config.toml
num_hidden_layers = 13
hidden_size = 448
num_attention_heads = 10
num_key_value_heads = 10
head_dim = 64
intermediate_size = 1792
vocab_size = 16384
hidden_act = "tanh_gelu"
norm = "layernorm"
norm_place = "pre"
norm_eps = 1e-05
positions = "learned"
qk_norm = false
attn_scale = 0.125
bias = "all"
tie_word_embeddings = false
parallel_block = false
init = "normal"
init_std_qkv = 0.0244
init_std_o = 0.0303
init_std_up = 0.0349
init_std_down = 0.0349
optimizer = "muon_variant"
learning_rate = 0.0102
beta1 = 0.95
weight_decay = 0.0
lr_head = 0.00439
max_grad_norm = 1.0
warmup_steps = 200
schedule = "wsd"
decay_fraction = 1.0
decay_shape = "linear"
final_lr_fraction = 0.05
batch_tokens = [32768, 65536]
max_seq_len = 2048
doc_mask = true
train_tokens = 345000000
max_steps = 7560
dataset = "wikipedia_en"
Each number is 128 + 24 x the weight over its row's rms, rounded and kept within 0 to 255. Layers, rows and columns count from 0. Numbers have three digits each. The size before them is the row's rms in percent of the matrix's.

# up: layer 5 MLP up, 1792x448, rms 0.0349, rows 58-157, columns 192-255
# down: layer 5 MLP down (transposed), 1792x448, rms 0.0349, rows 58-157, columns 192-255
up58 099:115115155132118146139119139155158177156150075106154155070111119134103145146149147149103099115160107143091144112100145143116180148141114096142148158184163154150140094113196099124074125132132167
down58 102:088156148119131114142122170136173132123153103107146123110174121169119120136113140162107112121132129146102134143116143150145173115177071102136081119179160117141116089116148128144105166168145171
up59 097:099146133111078158115138112107145109150135137124113141128141119086141099140100126158170120149138104133162092137145155136141169100107126157134106128159127135133138101146098154105126156083113139
down59 100:130152139094068142109156101161131126125126122111092153147147120123169099130155120125185102093131119086151146157126121096094163135136127149142148126139125100103134152152156111112129139106132150
up60 097:089120107147125104112156092127079100094086127151118174147108112149103141121144138133141131100128104109147113087139130138110103150158140112169154131146088136147103138100149123135121136181144109
down60 095:130116142103129127050122091108125139126149103105142092132128121102140166129117153161140116157109110100145179154159148134149098147101128106117150137134117141160105154143108153174122138132098118
up61 090:115100137134148136130130103140117124109133103125110179126095124090127083169151119102117134122120123126148111121102119150125096140138102144151150094096147112123125147098149137143112150141150124
down61 093:091144121092120087143128078140113136124130124101164134141149078151097153072145141130127130130124112162122105093112151131139123115111144164111148131119166124123130145124103130130094173095154093
up62 101:124079106117148140147142122117102075139138136100144133126110123128146110099160124091123148131138114115098084144089111139156136117142153146121173090133142127135137142097141149110128148091121085
down62 101:194161129120101142125177143117154143126116104139119130130135157133127143106127106156113130100140083115105116141079089174157137116103139128138092146097124157106140133142123141094076099096111128
up63 106:102156159115131141075151118069094120137128131133105128147141127135126116127094113137151074136191119124125084108129123102123126108143111108149122147178140167149131109142203144116125145126081157
down63 107:128124098124117120146109134118093141118148077139149144137112144163135140180160156156087113132146146099099152171123083152100123134175140132124101151139144148159141120165118111159145128147149175
up64 101:141143155128143129146119121146102116142138112089111186131124080134142096127127132141132091119164178149136124136104161130155172138149105125120122122108119112130135095116133176113096141143123083
down64 101:140119081094102091137110124110099075113121112094160148134131108117146164083097123167110097114153171098115142155148095134088104127124141145108160141137088130144084094099130105118113149121162097
up65 101:144146132107100164114153118134125082140118150135146172161093149125127093108137084135149111136107146152106141097152147118109135116110127099162125100133121193143107120140158107143105130158136109
down65 100:136131105143111151136090152183101099135101139138106140126100140114116118141141144140136160148116134098135140125115121154111069120137145140107108159136158128106102136114130122157083102117125126
up66 103:131118116129125126145126126116137116145116161108125150110150141132162134109087158159142139179160114127068131144100137143167104133149108155134105128141092100167137133118138201170140156106106129
down66 104:119139105130147141129145093100155144128125119118180107149141149099130131123114159156125139206112119131140149164204109106143120111092133152136121152133146104109143127091121149137111170113136150
up67 085:167115139111158122100162125140104111133159145119081126173166098120100136115105155136122137138090109163144128116102083144130136148114106110146095133121123134128122115104105124131114106160112152
down67 098:110160118071126140114100165124142106152154083117141129134128121141163151159119183117114117141163117142115074126093157127116116142116139105137169132112120145099103137120104117124088084108154141
up68 101:114150176122107190151141145113136140106131171138148153155135124125088109142116154083189093121160114127120110142151131137117129101132099103145132160118095158131082146150083149121146130078134087
down68 101:155122106163143127114109124100113106173102130134146141140146137083117116106123128102124133100109083087121137168151120124091097105133123100135153150131157130081139145138109107177121118121111097
up69 096:151115187137174138130124162114127162180164109106109143119128056112167110102148121160166115082111144094114142146105150134087093126148157098127108147087141103117111126123145113116131143152125156
down69 096:123130082121097126079123144102099177124100137156141161181127141132158165104109125121111136113168132117112154133112139134147164099166133140122168150099094134122175107150171126117111142134130152
up70 097:166126093124133123129119116145138135109134133120116134099138079120142150115127133085127128165131106154099109135161128117147132120104078124123087114156104086150153153120115090148103161100146100
down70 094:136099094096116122051140137172172117137136089141135121124125172133100121113106153067078156126129109173113109123112117138127123130145147149149107112145116133151158096111102084139097146119115143
up71 094:074070172157112138139171118090102106143138185150096101129164152119121143133151090101089151134155193104114096118132105134164115112121121164082110093130145124109156093135119107161128104132148115
down71 091:121121101155104099146176087137124150095112128114082141118125171112120142122140107152132136132141154115098126124117129161185108140106140136137146175155120138138120141115129135093117156102110092
up72 105:146087153143133157123115122113128141129132126166125153146122094128115112103116090144140088088121089119126139113084171149094123142128099183163088119086151133112121136137174105106099124087157150
down72 101:096098098158138109113120120148148125105115138127127139150138091172094129127139101150164119134106119064091131134134090154117122092137132080149160149087117124102153130172148085073086155132125126
up73 098:146156090112126161137121136158156161139122135184161166107085116101111136126169129147112163151133113153087113106097133152120119138154079129101134122157130158127080141110108112111125107130137132
down73 097:124124131173084137110120156086130133138119125157116154136126175119114084136127137083126179139111136114139144128134103175144102100094122135105171112139131113155109175138129118136118124128095143
up74 103:126149127125130098138133125113114146123148153114111119174116132120161117159118124117086121148110174101123109144138094159145112129116141125125131114157087152106112143114120152093137134142128148
down74 105:150119149085143123129129135132105173115158126089123149121127117112119118137106121154110133127107171095093122138137075119104162162116131095100103128121116092114133146134169104121141132116140123
up75 090:131124141175124144150120168087123112157176087109153113123197130157109140148127146141132121137107131070144117124117148114142134113162118136139143162149105100149123114112101137130136168160113135
down75 090:141113092112149170158125159130126131098110117101130140133112101135139098106149091123129128121111126143126114173111108083123112132112146125135171182140141164100115101133145137146105120141106106
up76 104:115163105169114122126112141121156144141122135134146096156108086133153106107125181143111126113128130141086144171147118128143106132148125066153150086143103135128137106129142100124163129083137149
down76 102:143146146152159097118093199110136153133112159091149126148144119105142198122103135163124168121102124146133091095138128121090170093112128144140107079082166136162103135164172100065136119137171154
up77 095:121143125109127113095155145139173137163132155066149135150124120118122126119116119114114118106120135102102133124087142140117105132145159125158100113139131131085136151180156145138118108184130204
down77 092:101101124093105155147091137111159159110135103142057140105067115128173082104161143119134146106126115115150113126089139138159175152161130094124142131140136118107095122118186115119145159139181159
up78 095:156171121149094109121097149149154135142142147123101119142141129146096123166077121153138147112130108156160155122138138115125109139135075090107063143109124131117156093114126105120173104138145101
down78 093:126126113097144146115165128155147143170100132103149126154114156119166134153075153109127134153141114138132145112125143165107163122126108084156158076128134113120158108143103065138169090114125146
up79 108:162153094129088161146149129140165135136165123121150119136171156153099105159132130121161177105116128148148107129186150119150098115162146079079095100159144076129112122097126127125189113188117140
down79 112:137132155147115154126096113134106165131167130133150085143115160137118100085145116099106102118124086095164144139112123137163091147117136084151135090166169136104110078122098131167135103150170087
up80 099:177128130152140132129132140183120155100119123168115162133093188118140155152116101082148115137118130119162141116122109094069127138142129157077108101139115086138109100136116143148112099150096174
down80 101:101154151139143147127115150136139137138137099127098131134098138163125153161145169111085114186132170125153111146110155095131132124107124142100104127143148113159126112142089177117129087142104154
up81 096:132135126144116116153131137113102125164139150084145171125128181096121144120144140165094087129122132124114110092130122105124157126095142125142088165152162110111163144120187107113113131127139116
down81 094:139138166122153134079115122077146124138148116133160094128154160128142073136106096199180148139111144106166072161107115142146083131121113097116119137109140140125176147078113128102131152162070089
up82 095:114121131130111152152129133133097107156139142138170102140172130110153119132132154123135092096127116136153129131112151153097149105153142139135112096176138157118161098128077049148132080177130114
down82 099:139146121117145145098162158135153128103110121117129128116133131168122116124107104149100162149131132140159120159101117129138128126111127086117101127136144129155098136124133114116091118117161100
up83 090:149111118156143079142143123119129135126150142106116108145095112130078133116082100129158158140126113173147165116108122140079139124142101126110176140170141150098143160139133142125115137113134085
down83 091:102089167142134102147132116114084113138085101137130160134117067162151109173133144121175172119151098141155140099137143109097115111096114111103151163109117130112156147139103123172149076095107136
up84 091:196106132132148126146107151191136118133071101098150108192145125120106145097111128118119143136156141113161121110136178140109126109109126119104131109111146087111144134148184157136148151196112111
down84 092:126156075118100130129117091066165123154130139131144174113138127112100168129123151137082124076160158151154118144135117162133113135124121122101145097086150132152108117098109113110106157139109099
up85 091:134125165161147129133138127117111121069186125148136101113159091125135115138122127184176167108122145133169158150138086125112158108200084136129146118135150106120070129182123146131115140142123108
down85 097:131089113108127152147158152112178134159152122138131153136155084118158139155176142125100126146124149139110153107155089095139154156100148109131091137097141174132121124090129130149127107111122097
up86 093:129129140147155132138138120108139157130116108100146119151082067184170101093133116096136087112145149149133124114172132128094144129153103143138115134140135165091136122088108131135113117129120134
down86 094:125132165118103153098146135109104135109126111100144105125168124129086141147105136117121133097094085093161117157094118117131109155146118143141150175108119072138090144136104144169116112090156156
up87 101:100097117113105137154109103139125109131144137106177123092108177167126100167154126145123127128115142171117103130122101135129120126103092140153149117103121082077137143111171152138155134150113122
down87 104:165141140123146111156120122133145112088150172090147112127100151114119133170129149140158138138145134120121158118116123098150088136114129125141120132125108120086134100126130111131097134133123126
up88 108:090127128128153134134107132154156103141145124129122154129126161093149124137110135098090090138145131111136068112158132107141164140113131121138126161144141117149099164089140128150114125141128160
down88 110:102114097090120117112139097175190104061132109172147132159128121160096122155095125139119112130136150110138124128168133125110109142077082104123174138168114129121144140101161160152140072116101124
up89 095:157113088153121103135153152151161121104121110141109099131156124121172099142108107125113111131151129086121144124116139107105097114144142164110112129139172096183129140175123143152154138088148120
down89 095:078114118141118142161082103144158147135057115175118086124101099138128123132111117113105111080170139131141099137121129153093149146099192121134136123122102130096130140169116119135169097107097098
up90 095:120194121148156136114153121110130151117108106128139119123122131143118126097139157099121099118117179107116136106108145156101122115165072087128124138129179097141103100167117136104131123157146150
down90 096:112095119144149165115148125094139144156133142179152084128123111111089108118121176138111135116130129159100138132126153116098125137122096115151141134115170153142100085121119131154132184110097053
up91 094:114131099125153153116154124126118119131145114122167129120151162117109147117112079118091166151129134128148152135101159123162147100138150143125108132108108121114126159157143140117105139096088139
down91 099:158080172148116120156129173108151184126114117125099171160134113127146157151138137116151130117190121122134106113112121099101159115130121143078149124136117144121118120131124137147147125101134101
up92 093:129132095204160128147151157107136138147155100145126123152142089090134163080131127078102133127165140151088121132106149161091086132131143081160138114134133172107126138162139172112123159141125101
down92 090:131105112074107126124109141172133119089143131131166119128127136140138155132149134117168150167107125090134117098178097101152138103133098130087154121130139139190118135124156122136092087132147164
up93 102:101116112121169136103176194148126107153131173113139115099106126104105131076091106129138145111143109156080136134142130142127158127142152190130088133135133137139171136114154069157133153112146100
down93 099:159132148087123090108119116145132085152107151149152114079131108079147134119121098161097192117152107108169127163088162146074119139101120145155152111123142115141108127151109123071112117093150103
up94 105:157130108145115154133134119164139077125139127145134144144085132124150087149154080174129107141110177133120098101151123107152132133126114171100114162115138122093128120108108121137103100111143065
down94 103:119118131124127118130133167070173135138133124080129115129115149131152157134137120111107154114126133087124102118135092085104106135156098098140158120115107170168106130146124121147144131169117167
up95 092:133097122105123106138133150119175115101077128095111093107142110162118140121085125162124097098128147172114111115134144070107132092150123096121182122096129119127115118101164125158135136133114118
down95 090:124137163150101110153128165113096177170130127136141144158126153113130153142106103126130147102151116136101143115129169099114116093108101141084119137149109116120125148135143116166132134131138159
up96 103:119150159147090171128126109173126142113144118123117105164128133140132119140153100093120158180118121166165131110108112122140152141146159105140111122150133127135142159118143130117147112112141134
down96 103:125092165098130098120108154124126143097080104150093117165111111120146096163083085134121122138138118128142112169090095132124118113137131119150139103099118086181162140127177114099142129134129094
up97 092:105163108136152093147112143112176131160094170161104111139163140129089146176118118143145092150115154133142115144126134098162146147100115131130092111137192105129134128143107109132134188126108130
down97 091:102123146172151084107129164108097131105098098136158134124140115149070131127122137136132149145126119166111150133158129134161113154126128127115136133092102101117138086141103117146107163147120178
up98 094:188106120140165120111138147154118124161136114097071117153136119149154132119097102134090117103129171115108148140124085160125135140124179161115099152081114170116130159130141124115103174140133127
down98 094:120096093118115123134114141130138117133148108105110178105062106137144132143187124137076142142113121120091114155121140119120110160139109136088147169150153081111099113105152146087093107126125093
up99 113:128144103125101142168146114129144116139131104112125116167102131134100164085126137140099153158136105146115109126128130130115120133094165116103121109172137138135082121107102127129162176124146117
down99 106:146108150093112159139132098122098067120102141147150115137111153081121152125111137130179145124145125102146146125113107134125120098138110102106141138140118136163128157144162129140115124126170150
up100 099:130119065118165093137110090146135107172104134119104164118102153118143115105160139133128120107173122119161109113127119112150096104115104154146136120107124110115147150120117147099146158126140115
down100 099:121137115114139132169133100109154098126145129149111120124120083172131122115121117140133124099122137124155144146145092111127099134140127116111078099166109121155120129096114148162179128146121109
up101 097:133142083141128155125149131188176173110128101131092107148160121143138140145148130156107165102115098147135073117156133126121100099074101087143082120126094142103124099191122118085141105138130123
down101 097:096097156100128114122152120124132144085157127110161147112122155078110129102152114125167108112101131117151135105125138169133114133163150151158120129158143138159124121059114130121087155111114170
up102 097:140119174136133138134193090120124150106104116131152116140097117156108145172127097144112134101113101146119180164166114113112125105124066101156097133157139162150141123169165144124109146114107098
down102 091:143141110164164143148180111122163123126131130144114146124099105139093089128128143138085120102105136137173106117097149157133158164150127132124107169135133152129100138137108103111108116121136134
up103 131:110133113127081122095177071152102115125152135150153117109156124133155119128124114110143108141111138129086111135115135114122119131133122173102098113095144137117116155124153110159163148143119140
down103 143:116137149138151156118148147127101076115130111099129085105175124119145144107104153132165090103141116136123095072121116146148120147175128133171101126117171132122133142129125102140112146111122146
up104 095:126084147151131149154082132115144150086136115105104181156103108114121109134136124190123161117113142133119106137156147118127109086147143128142139134158154132129111148122141121125146187115140082
down104 096:148096111143162174142156120138128113127135103146139115123131117131163120136137054137132121150155116137128099089168143122151118158127123132140121141154106138159122152131113105097102169125153093
up105 115:133156135110132166125137128104122068179132139127110123136142132125145099109128131110093100111097085142099116105086147124159109131106121131107148117097149148161099111130115118134140141144152096
down105 114:113111134131140126122130157067089112133130115143109143114120176129125121131143094105122130099106119135113117122141157157125156125109139155110147093110149159145133176075120104112094130133166094
up106 091:111107090161103122084153124088082194097154138131138113143166114159113143125106137118114133116154133150114123180126147112143095128105112136115140124128159123149118114129098166115148065071169182
down106 101:108132168097141131163132146126154099134101101118152144067125144134091128106162116123116107115145117119159176092110118114156143154166142149129159118121113112143131150112125141106113158137108104
up107 099:150106162137151123110137097096133105142112172144129147142149161154153111141108150117130170137127143131111163110081163101155137082137159101106093141158119152133086122162143140132143145101153147
down107 097:203162164147121161162114169122062122128137060094168128147122180151119154146072128134129115163091127136113114153106114120116081092125104159129098149125108150113119140146131127146116192134120127
up108 099:136152147127135115156123108125137079143141155126136154129138124151118121122087143110140087115088106095116114163093118109094164155137140116152143096170080128099133127108165104127094149096190129
down108 100:124123145134136163116126134108114152147112137129146095111134118133138104125151111098143140147084109136112136132115133139111111091179097121141161097100110129114081101118136138167099141115140169
up109 099:131129130133110124104130132131164170151127151122084129112129174148101117167121137121126092129102106165092138167079150104105157093150155122116150130147100069109102149165078165137150131130161177
down109 098:129115131142120128109110143104164104134115106155107163151129084122147125142150103126133108097131097173128086116136134077125175117133127088129158109149103133137126150169125147107118102165135141
up110 104:143148138159115117119124108116135142123144113104153134146118093105130125098135112129160157105119139110152123133084123117112150110139133092160123133157119139088073113139111123113120139135093136
down110 101:146088148103166092133173141120161131119140092123091109109128155130104116139151127127131115121133124142127168117061124144105131101120139139161151169117113133135114154148140131096120112131095147
up111 105:138132120135119118130142165134156122147130094182130177086150148134137145113118147107168089135121164116095129115116125138124058106099139125112142123079170135139179145097143114141156109152073151
down111 103:092158089121167085122147149137164127119136115149129138110174158124142112110136151155107122110129114157106144089135165111145151166107143104083100107134144125128126144144160139093110116115124136
up112 105:115149158130135096124149129127158150111100122149103125171140103138132124101111109187151095162141123133121101147105127140099118113144107134126165124137149094125153168136129107153135136117075164
down112 101:121109159114096115128135132138165122132144107107102148106115138128125107111113152142142137132140146155116090135178113139110134166128134155105100131106119090150130154166111186150159125149125149
up113 103:146138102097135125154130124111145196119160125150165157137151134141094129144158083079107111139121148137109164111112117117145129159124088175098104132139128109097137174103133162155160144134081099
down113 107:146196125152162143145158177166145114154147119158117123120106095136157092123149140182109159106154178132102130130144135137122153118134192165091150141159162129131121102116133129131131083161122103
up114 107:143119150102123131166165154100131126138123135138156175133115105118126130096095139110127116075088085158159118165172132132112126123126122119116151112100141133138147100113106139137144108137137082
down114 098:094150163123148137103125167130129114121114108112116126179131108140138080098125141150111162129150093122132097104111135137155083121095133144156142157145111075146143074117124144126119171137127083
up115 094:100177144145164160120141119141113111108063156086132104085096170115121168154100135152137138138125130159150142118151135123146168119155169097158126137135091141127173133101143152087131026168122102
down115 092:096163127126112114140113085130144126118175128138106134149135105132128117127133113152170110147156165168152136098132107133097105185147111108152112131115145153132106073126149153130112110129148134
up116 092:151118107137132080109112124142140124179154142133126112155111134113089166160114113110112118140060115113131080161108130079110119126152091130160115130127099127147095111073163139138119142132159148
down116 089:113104128158130117093148081153099093146148132122127092142118110156150119135134111129097099159102133112120089135131120112168153116123121161127110148137101132145141091091147104123143097095108126
up117 100:084175146158131127105118112116146167132091118116096131148108120130113101116144118140126116120113110138113081132144157120102119144126140078092174139149105137104140162119108112093139143175102132
down117 102:135142094143139133097162099133132143097143114130127188124083037097120122080115133126142146108181175138105110137116172125127070157119146108117161171120163147157110085126122120088126150113158105
up118 099:121112131156109162113115094132127127140126069140090137146084121076119122105134129129177141144113162157115127130135147113156115122154093118111105136179103155105122108137119156130159098103142171
down118 099:105108134159043186088102103091144102163116133125117113133129110106122138114118160146133137140132117165099134067139162112078120136118121148134133090149095136110113173140117170118110094094123152
up119 103:077160155096133137154125086099140128138130168134108140142053140121129135125151106131128153088124090199180141121085123136096089144164105136135148126094143151145137123128152133120135139140135087
down119 100:120146137105100120155133094086095093135127154151178136117112133138139134078156105123110112092151094171183127099084115129094160149130176139135150191158141175120121107140121150109155152093122122
up120 106:160121184105106124158128108142134118129163153091131189129142099097165082128136164136103096119147146114135123189135143080130147102130175156139153137145098125101104177129149095119138103129123128
down120 110:181148169135144084139123158129140133132099156153102166130134119125127121111111188145109112084110101127094074114130141073075146159135129137130121144146123084160127111161148098132131135132158130
up121 097:104097125181129158133135129128099128215147147139119093161140118163118095092136128152131094160154154121083124059149128161154066111162122087165134125096130126099124118146101123133124120114170136
down121 095:129145133105085122139068128125129133124125061142131119107157175103135147124128099127131111058121147130128195112134105121126113163127138108104147136089114139138152125093149089105134109106121115
up122 102:103142111137147123140132151126098093089139121095184135128144160133138070121120164131174119123130138131099098115105118113143144104111104112101063154149089153147125144155142142097113099127126182
down122 105:121178104129135090127147116149123117108129150104124143098129138118084078128110119158144179122138134128120120155099123163140149162120124166138147186103119186139132164091117106144144143118108121
up123 111:150134094116122084149103133177141125119125120131151150108118127137184151131111151155105153113126149099115129120148143114129093104104125164172135088111119111167134083110119171127146123156090086
down123 104:150117116136144147109120147090134101147157125158126130087118164120146099166153180114146096136067168113119137103143140112088145171092113163131161091131127131103161141156143100132084116168111118
up124 099:157128135169175184133113156104117124114074128087154148161157153142112099129146125103162112193138137073130128098141145119111126113138080133131125121110135136113066212162128120133154130146122126
down124 096:136169146164135143101099130111120124116120182135168181150126118116126134144145148122127174112121121107165140158174133142115168098131108129117089143137123140096151093097122151161135119099167103
up125 104:115092145165122154097159124097154127143115113127131093140097140152169126144150082137086135137101118144121109092162110104115118106199103152106081088136111121094125127121150098160144109088122154
down125 099:114134175136129117097112090134149131148085179078156120126102149134142096128118150148133154144092084161129137113149123106112133120142120183128129110113107152083141112133126096132107119103134142
up126 089:134138121148130081100149122110132138067177156119131130139168115150143099132138103131116118128130144094150093124116129133081146099160151132143137136128102103120167125121135150119127151147130152
down126 095:122166171129125092093111141138119158103137126120178105130135122164158141122145118124155133152147094105130128152066128156137129126138135108170136107145127169109128123108107141134125153101079105
up127 100:078168174134116126140135117100122135129136135104146109145121120132119151107144141148176112144141152155122094136104141166096160153082157128112151116122163102137151134093155132120157150136102101
down127 099:136057159121103122175111133104119119108142091128100102135130140128094153162128129138145119142126139157131126152123130133092123149089128148145164125139170099133090119131119139086132120126128148
up128 099:186113109145123142145086161139131093084162116091110149127116140127175141108108162126140125109111143162128126139134129122121174111127125142155150163144123141114138115133164116083121126103153174
down128 095:141105108081157148129113160182142125157136147166125101129123101184152167126124142079182120140154112164098101117132137103131089123129155113130151134154141134098145110119140089122147111157146116
up129 091:130095096148155128160145096099136165119147112155113149114103129114158112099146173125140133165096169121097135183175142121155119110096123134144133135081146164102192124111132140132106182096130117
down129 095:100096127085089161146117126127107137124086136128112129100155131133115095093113119115136131128143120146141134123187107105169174063156117145106098163069180138141116138099158150128147148114083128
up130 089:112093150181128112167169087125166157140149114129106102116177085133138146124133149184123133143083123122166150127134134137132119103129102157109160157096178098083163126145124135145132118125098126
down130 093:189144095089099104138125119127078079114097117153154151095101102143150121114130101134099173126130094158133129149159162114137112091135110139073124107109110143136115127104100153151077111152092122
up131 092:151105147119147096113153141131123110134156176176121164135115134128087126128175166139106091146088168111100151076137135096139113111144152163139114150116110134130125104167122121123104146132143110
down131 090:125142107135196089125112150072158171122098110126150134129120127135103121115166114117141112161160096138120114149104129131110163131177099141112115123119175149103176100119138126146145108123152135
up132 105:134110102102070106158112123148104142089110109149129130148088067137164095099108126108142132189165145129115165129124147122141105115144152170152129145113117101182169121139077140131164131137144139
down132 103:128139127114153138146171162126101125107077120126134146139100111098148089109102137119173132172085168114122134153109119142161117094146147154133130134119142111143152148097170106120105113106148128
up133 112:182105123140100132122136135129158135152130156109149166110126128103135120109093153105117105162102156139129134069055120129089136095133204115083148111129098105075118140161142131148091156141163106
down133 111:135105123146127133124187140196117132131108139181153153148135132130136133137151127106153091119127128102118124143119140118127110098128144128129117111087120123105182125079125149156163105123106125
up134 095:140150162109103154163137128095110114121120130141131132129127078157161121156091129088092114123120122129136099105127146143114120136141144160061169161129069120154117131138134132134136067152106166
down134 095:162172112135075170107119113125134167141131108170120125161127126142115112145134161116143137119103114103116077121123130135164101129110128121121183129129149139173140094146117112124098117146181104
up135 101:140167141136110160186124191120140160129127130134114117120103147126119113167110103105130147138147124150150118108140152134120141162135125134116116123147136114127134090113116143135123100147111159
down135 096:092114116147146174123121108129130110119071113145077071130164113161084158138119119146108118142161096142128150110129155132119118137124085109144118153154115138125145137146122123114104157114129116
up136 107:132166094130129114108147126138112130140166129147094101161081137154123176128135165151165146172111076167093131135150118133154107110083122126101111122130134133180124155133131131147142134167140163
down136 111:104148115127130135136191062122168150104100143138136134135120146166166117118130105152181120166111104133172172140148113137114112122084144119129156162099082114124111108159174101129138130099147163
up137 114:138098138138100133163134157138126157151120117087138087154133137156123121114147071121147122108137168146118153137104104115149130129115148103101110123171136152140117173170120122142123116135165117
down137 114:102138158130149152111150126078143093118083125083162124118165118121093091109134087153139118165181172139165119108125153113112143154153142148122068118147153138117107146122160123164149087130172176
up138 100:126117081146127120126135168114143134125147136140120119146156086169142164111131146136127152143132117149099160092141145116146091126143142155102105139128156108128090153156112122151150109124156100
down138 101:130106145098124148095133115082114098124082162160150141107143115136083171191137144099118148141131105154105155126115184118137136140187082119112100168092172119131136111127166147162104156136108103
up139 121:097115141141135134122175119097146121153104142127129123149140175082144166134141176132128103153076107112152096093159124130085099084134145108130116118154135144077099105155124142109141117137136122
down139 123:116149155111126128105132094094103102155161120113103135105089125113143169091105143135132103129119130136113092195151164150111112166110102113121130135130133189091161110131100118162113122155111091
up140 102:117125111093117113107149125107139118099121102138144115116087126129130150107074193180158186157109161144124099134123132064151121128154160169102106131091163128115120107130108148143137134125132171
down140 101:152134129115125104128120104145073108197144147123165137116163173130117089156098173167104110111116109125122123123157155146130109110104100112160128123136132147128124141095077173155141108116152123
up141 092:153119145104180130133133160149125149154142166128133123136187112136109111114107134080128122122113114152086138125109118088135100129149113149135148146137090136106129169105159134133101163102153111
down141 093:146160126137130105136138163167130128162087115121160113144130101141153176149127118149092128126130120108121147122137107111143126106137102135172107146131094148123112154145133136120105122107129125
up142 094:143138141173142135159179091141158092177139127122189151092160142135116114092103143149077068172128105129121124125129163092107155107151139121147081141132116093138134120118121137119099155133161107
down142 102:110129154171134147177117128154140102102140132138122166109127129106154161143125131123133142106132134102133141157187103141133158162157141127158143157151098155131135153093124139113117096122109099
up143 100:116184147133167138154132152103100110128107136097129139122141122083132093163129139130141102101109154164129155113146141110118114104120120149143126114136159101140157131086074128118094132100116109
down143 095:100119110130149139085103130151119114139141118096143086128157153126149122100084102131113141119199154096139130136106153133127119118105144128097084161129126109116140092127102122114141151118146103
up144 104:142112171126126124157161111176129111143152140092117076124116091112098120086147074127151140120112148124129124139125104129161140136150123110115146144119195134089107146147154125103145108180146138
down144 105:105137159116138171186118157126144148161129130114122133097094148153110106143103122136114121096111114105123116119173165123129157114153133122129113116134187093123185103124150102124137137138160147
up145 090:157116148129092165147162149154152130101134183120130121125110099115088088128142132128119105179162126131140152162130130101136092104119158143116127100116127134121098151113153155145182127146147126
down145 096:101159117126142139131136138130130137107132158159089141126067117167105133131147150115098132194116106097177142099094118116151157162150137137128108116141122128098171115125093123144112187120122124
up146 094:110149150116127097145156108092128137158131148150135157134120129143152144128095131137176133148078135140098135119132147136153126117136103120088095112115147166115128125102092141105148116127163141
down146 095:163115105128130146120063183148133127173134101107125107128163163127119091127083082125139098091139155145150145151138113161137164123130128186127134130143124080131120124110137120109123186107151118
up147 102:104194119155128094146134145157133120124138156120122071162091109164180117155113138126125141124164137156113146103120154128113112130160178163114130121138135140089100116132097109106091122119143136
down147 100:132131131067137165122132117078119168130120114185168140104143102101123099136106126142157111102127131174098115111157090162123119098115120128104138133119108107114158124127094150110130121114131096
up148 093:123108130158109082127139079147151119138111122119096129163122145103140143157110122127148132112132143068137073078144146143136138117129093091099047130111132137108064099149111119124138134130157136
down148 093:145117123083130097104134130102064156105130115099154118076082115127131150139144191101115133121137098094160143125136109099136094083100161141171118148147136118104140133114125128112104134158133150
up149 100:064109166123122150136078137159168146128142112127114156147132116152130153121085123090150104132162148141132121144185105160098134117137134149099098139164120110097185109072107115110112109099119135
down149 100:090114120127157126134109151125099135086117048128158106163122178153140150156152146136121154110146084101137120059181111111168163135095151135126173124140105117149156146129105141124140127117130123
up150 085:154126112127133114140114140138125136137106126131112113143162174111159104096179129103103155170139141133132073130105094116135148148129163145139152151078114129163131116113135158145109098172116082
down150 088:105138167106102147154146104090061128147105124092118148156134106104134108134116145146097099112139086085129130114134144133114140144099150139100085144189154139120067138129152088122129117092083091
up151 094:145120120118142107124133118152177113149140121169170157132147127168185087130077165108137095121100143112146153134127132125127145111121177139180145118105107124143150124085135108106144140178102113
down151 091:167136115106148154111115132188144120168126146118123114161159142144113141151149115164128167124122142100116098128130162141171114171157117123105137152149122099106138105114140118145105093126105170
up152 102:148169123156103156066125176124112137113095134132143140113124125110104105131108090125134108099151112112120172130162125153113135089139086135129124104125159125160151110091131144093167111133117099
down152 099:150109097126093182159126132105128136113102150160134132100094141119114147111116089118131128167123113134154119134144117143155150083136111110124141114105127131131156146154142146088136084144136128
up153 095:143123109164174123108133092118138129146097125114117141140114155115121146133119136157120148137148102171147088147070126093132126144136101119137139140072121157112132182156145150139146154128158131
down153 097:171135126116127127119128119103152136091090154114121161135096121139160114137151086130145120142153124128148144126131107148137136133104136104100118080159119146101115145140160170135116111108146131
up154 135:116141142085113130116138129133127153137075109163118082088179146114111101111145164131142126127110119129164128149090118101140148091099112113081165120151154116157132153117151109127104134142087088
down154 127:126144093093113093120098145105136135149159130121078140123146131129160112109105120112175173172149133140097151128148127105090146135108136143149115091175158142109118117143141105120139129112085123
up155 092:171145106153127122129146119138135155089122161125128143134113108116125127134069097113081160121135142114116134116153124107058116115121108152107106106149118136108122079128141136137132083121162095
down155 094:083125124125125118135139105113097158098144135091105115121127108123176109153118131167137103073092152132136168116115113087153124119153101170083069180087124135152126129119161169101159128132130125
up156 109:122133125090154122135137148141137113100122121103143114143154133137107119157142109129135141144141105133151136155120116141129080103127141165113133147134130136162157148097128148153105131138114173
down156 102:085191130156166151129130149132128132115123087115180108148108121132128130136154130134101128088159122155152100159097108154126126100118112114134158120120126134173124141136163144141121142144156136
up157 092:128117118099101102092139099134157136107142176134140095106130125121161124158146144133113165177127123132122124127141122142120129114133172107127109112109114107087102103131117141132125095140132123
down157 093:115128107115137140121081102130111096121118147167118118122145112178129166144149109133113080147188068132132109147138149156103138153151109101130088147077081159149120140159114101145123143147135146